Each number is 500 + 40 x the weight over its row's rms, rounded and kept within 0 to 999. Layers, rows and columns count from 0. Numbers have three digits each. The size before them is the row's rms in percent of the matrix's.

# layer 5 MLP down, 320x1280, rms 0.137, rows 291-319, columns 256-383
100:532451570512525530483469551498541513530537503523515473531558555438479497495564541513477430467564549435519504540420502504587522466504491534496460508498454420462583472547473534554497532497462429492526450521503484419495549544495521552483550514521502488500434531485456510599493523488446534489449461564517515536448558499474483463486523469575550411476590385462519494497521452545543506531502
099:517519539521509482515539483526480492500499527480490408524531526562474483552481556462456481401519510564465536454519492545537520497500534533540509507553464474551457528562608484426478468544538448495546492495479376479468470553495507415508545493479535548489505485509464539455513632510458507487516521496475490555452498526543517543568479514482479488452515458450489484491505519477471447520518
101:538526464490563477478503472509541500486472496478447499458541532525536434496471487478568536600474625398516460535496578540497462538488539472515546488470512454448548564512431455399491491568593464544490506470504529522520499418444586450506491484487497431478597542482501467528533576529478498470469443500432504533498453518465553497426462545532536476501517437511462488485581531509527494502467
101:492508476464471491443543509414547511449469436518445554403569536466484479503419471473565490502478423494475514479497482568492474453517547461514492556533509491459500448491508474491474536535477473571556454559556450551541503504522514514523520532530476488464499524565507416533454545557464595490515491496502487546506510479465476483493399517534512547530443574524508482469455511499546492558476
103:575579442438537447493519559559616503461540487500456473456461468533444475501485458427479535475543494484497544397480535480423493470521494530531477506430544471564488472491538445446475515457486518533454499469516529487503482460480462489494470488459536486553485554449417529529417487500478379554513475489552417523496493489413451525456457473446542507451414546558468453396470476528520525519489
102:493535488529515533529463499553454500465495474559487509451506510444490502434522507477477507455473543468584506454508466499438482507431536526503483445503531503430494490536532523514534483483437540500487546464514516464507458549540424440437506462529502471482529525492484470470444528461511487519497513551524502437522437518512522459427492498479429517520453568530417534481445531540473482457472
101:513460473485446545534472538452526530466443505453409408519517488517395531462434507500551466445466481497456521559509479453420522500503561489544529576490583502469555544459545502452434444458498484538456509560493438572582517550464594511539470510442542445513521506529491505524474525536521457486484515552547448520484463478449554552478533457483483438560489548561459443480463478521607494534557
094:480574494498473437525487542546477478414484507431498431476520455479474520495605479561431456570533456477430449515447415481480487517498529523513534510464487567466462476454518515518557446522508494582447473442491500494498490560488451520409550530499476471506573493438475338530602545473485512517533478502531556523503440452578524555478409493547487451524438471504580513505507482469536431465456
092:577529440532501477505482543449467541454515454494552400534464510488449522411478474446586554481464485490516493423504471450493532429546546507406466601456516496445495475503463561555543458537477521521546479462514549479504542444509494565476500519465503442477491555565603566555485451517501546510507531492510511536551447526522464423520496565408485446500537508454469510503438544477461494447502
100:544499504491468475494456551577489518511396479514451482514471536432503548541521518512502493521506449544453480506506552453451541496489461465528544519474495513535542487472521503500514513386435501501511537513515498544515497507504524524497466574555417509471494529460486442525477460467521498461487542490473437594485609480590563535473528489472519496506442429491601536493568501504461544568535
098:521428502533470497518429569464499553527520496540571572549467460523574534500488428534538531488506546547468472486450427542482548438487443500486557505450529519487460443505524523494457481504551435499483560477523494503577547492514518494555509524496503501494446465569552523513528495424543547496506531552508450501484418519437458472472529495516519488492539515501532563503515502531491493462504
094:442522493566528468468525475471534455456510478499499493555445545494523480520495508400482437493373544536486495476515560532433438559483563573516456546547465416552591396509494480458471533442482537528496488399514518514467459507495510501590462487499487439511493493466481577523510478536530499533489554505510547558549520413537527573466502491507511437490510539513513459435461495485510438550463
096:548546509497429472503526571436523506472483509512534520561472514482405472494486585478527409546562540478512396496557447491457483497442498491559497522470478536461555559506397476528472508558467530527539477511515519529510422512580503495496470530477491448554515454475479560482511463530502521484454475513521416507494519484451385520506482501539534510484554474504486501498498510520549418510478
096:580521515487457513488548476518514460507513522584507547367552399459542514540488485522554427564472446407520455549510459454572567465464454527461468565517464439503422488484510483456547507534457419517464487554509551485450520514539452513501516478480537534432462427540512512476508523482565471509508443541485497486522515539452558518595543495497485530500524539512475487463498426536535501520537
102:495516509455476511520428520544493547591543501514522463482450463477549493432548501556491474492531463434576537492419443399494484502452460511487521490565574543515536476558515483490491403529402445539519525448477497495540474580546466477548470492549542506543509496527497558518431474530508509536513430461445581521567503509499485540509525488480473441471494455538441548517558484510452534517507
097:477479484499422509561518485483490524547491544447494493531491520547439532410481503449473469494501462504519511509494519525537515508580479421460428442489479485501509429529486479519495487438434482515482466464530500497500558495506436505439495543631481478432463526559516486522519541482508503491511485508501536508458506511578485519480491519462504438536439539429466521493478521489485508499526
094:473487454425472540454487524490495456511496464530556507430451517480491532456452475504526514440472561499546541510529554565504547577449465482504469477538435558456367491540496528452523462464453448476491507513551532500476497493516470585514466518401486495486496481546539448511463526507489483501514477527500553561497451465446449457508433542416467544536592547512423492520536481453527516520535
094:464412467498536535473588499518525453460501483475502494625477490459518500490474539528550521565478469503485514531452495509517533441521455517434491540471489494484485535502486501418517476476467448557422537519538483419513428496508457560471488466525479454458505567461523488489412569518476476518504489520522533431535457502514544542474514571584510513527555521440482502514443499466603550529489
096:508519521503410529491509510445487497439587479534474547539468476525475479434500480508533529505514489550496471386436472511448439512514505538431508554467494504500576465514613476525443436549538535522501555508527435540504528481471405502452473450467391470584517511523482517542516401514494424530567486502438525466547462459504484543468463536566474526532342493479474537474479534469482491527483
096:536440476568496488538455497536467482489457549546546426446439466578466505444516648464521550519550529511478533525493505508480536504507503546502506547522458527470477515484486492493508484427493544479535450506438526474398463485552490528483500510448522515424531499488485481471526499473533471454434432407556579521509483430520481512506442497431485464524520414529488477513459455516499470523468
098:462463478527477491534515481419475432523534501526576469520539492509485491485480601468507458504516445533591476475508543546455477511534582518528557579604617458521522469581491472510526536456499554514522504509558458526565519528523516521538518473484455498427492501427560510446539481441475499431499488548507456515466577453459499475487521484522562522525540576478542544464521458488439500495481
096:527532518416529529473585554551421505508471547443428595493506502503526520510486426539491469494499501491488491464463456481466503516500508482522486499494490449523451490473533475560471519523499501530499559491503603485473576545571521444514517558538503484512483520527472480529443486504493470530510516502442498539488453485483521499447485459564533540465445481559499524526422476489554522458491
098:615485508510426502545479479523469514527463497464491478464509513516511512445586497467484396469526533495510508467479528426479475507459485539478500473546527517526519425554577489501516427374493494538448486528481493505480466507522504497598474501458517511524440475457455455480516462444506519537494482500509488548460531469497569523577481487403398420475520468491553504544522494486528563514475
101:416540502416504446472470514535457502485503554506455556496533474537478498454510521465514476460454490516579482492517543403452469512509529391534506456515515527486483480460465525569453472500552474472479551531522560490493515426468433440527485483476425575519526535531479490482557451473518499516507441548520468445502444497456446491492507525477508512431463477543515529524392477516559546502548
092:528510485466504523550547504491571523594474502496499541483544426492475513449540500476509473484531405452448464535497530586463483448456526511498530477475482529441477506429489565508518553451501524438504462444438540440594487609494570476479538550554465501471490501536524464465460443565493530508464540533532533512536533511555535446465561500489580498422560483478455476538520508511472476502470
100:540468507512481467466459543489474494387510456567495456529503543590561485585556597466394484476548491511399472453501414499506586579500506418538468557540488379549471514478483473526489473480474404486517532492482509510497479605515442474555489497535436517536465423508483455489567519608520521491455519565514488573487519572464449570519528515497484389571587437437498571550558513606523568479524
102:527494535486499478520463509487602466538491474545470615540547438467487549473506482464447558494532415576472470507544424424530537548478440584563471506503549494535475538483489619476537488526492483536444532505541534521551591474511532498507509488478524505476551504461519465445497527571575509459454569444475503483493432511542522475490431470544425472564483557473510519522517486521517473524533
094:495519490502538480515465519455525479493469522532520555468578513532563523472522491478515550462544505490455504511438502522492496459433459545454528547553458536496487509526526467441439516488581474573456494480490498525511539505442523470465448508445501476537499536521515568453571440454443488494443486473494507460463493563490445411527406463478460506463522427479572508441560533480563489447522
101:403430486450480461529546531506588506486525465495527547556417424522453505538530520529504486484459547518545505515512527448499500477546528524405528474553491476577505504467488547522479458568502523471530504510527516410452492490558508446507484466471458482491472517529542521530457471418559516518478477498493531498522526513488508558482484500496472478567550501532559464564503542472522506468532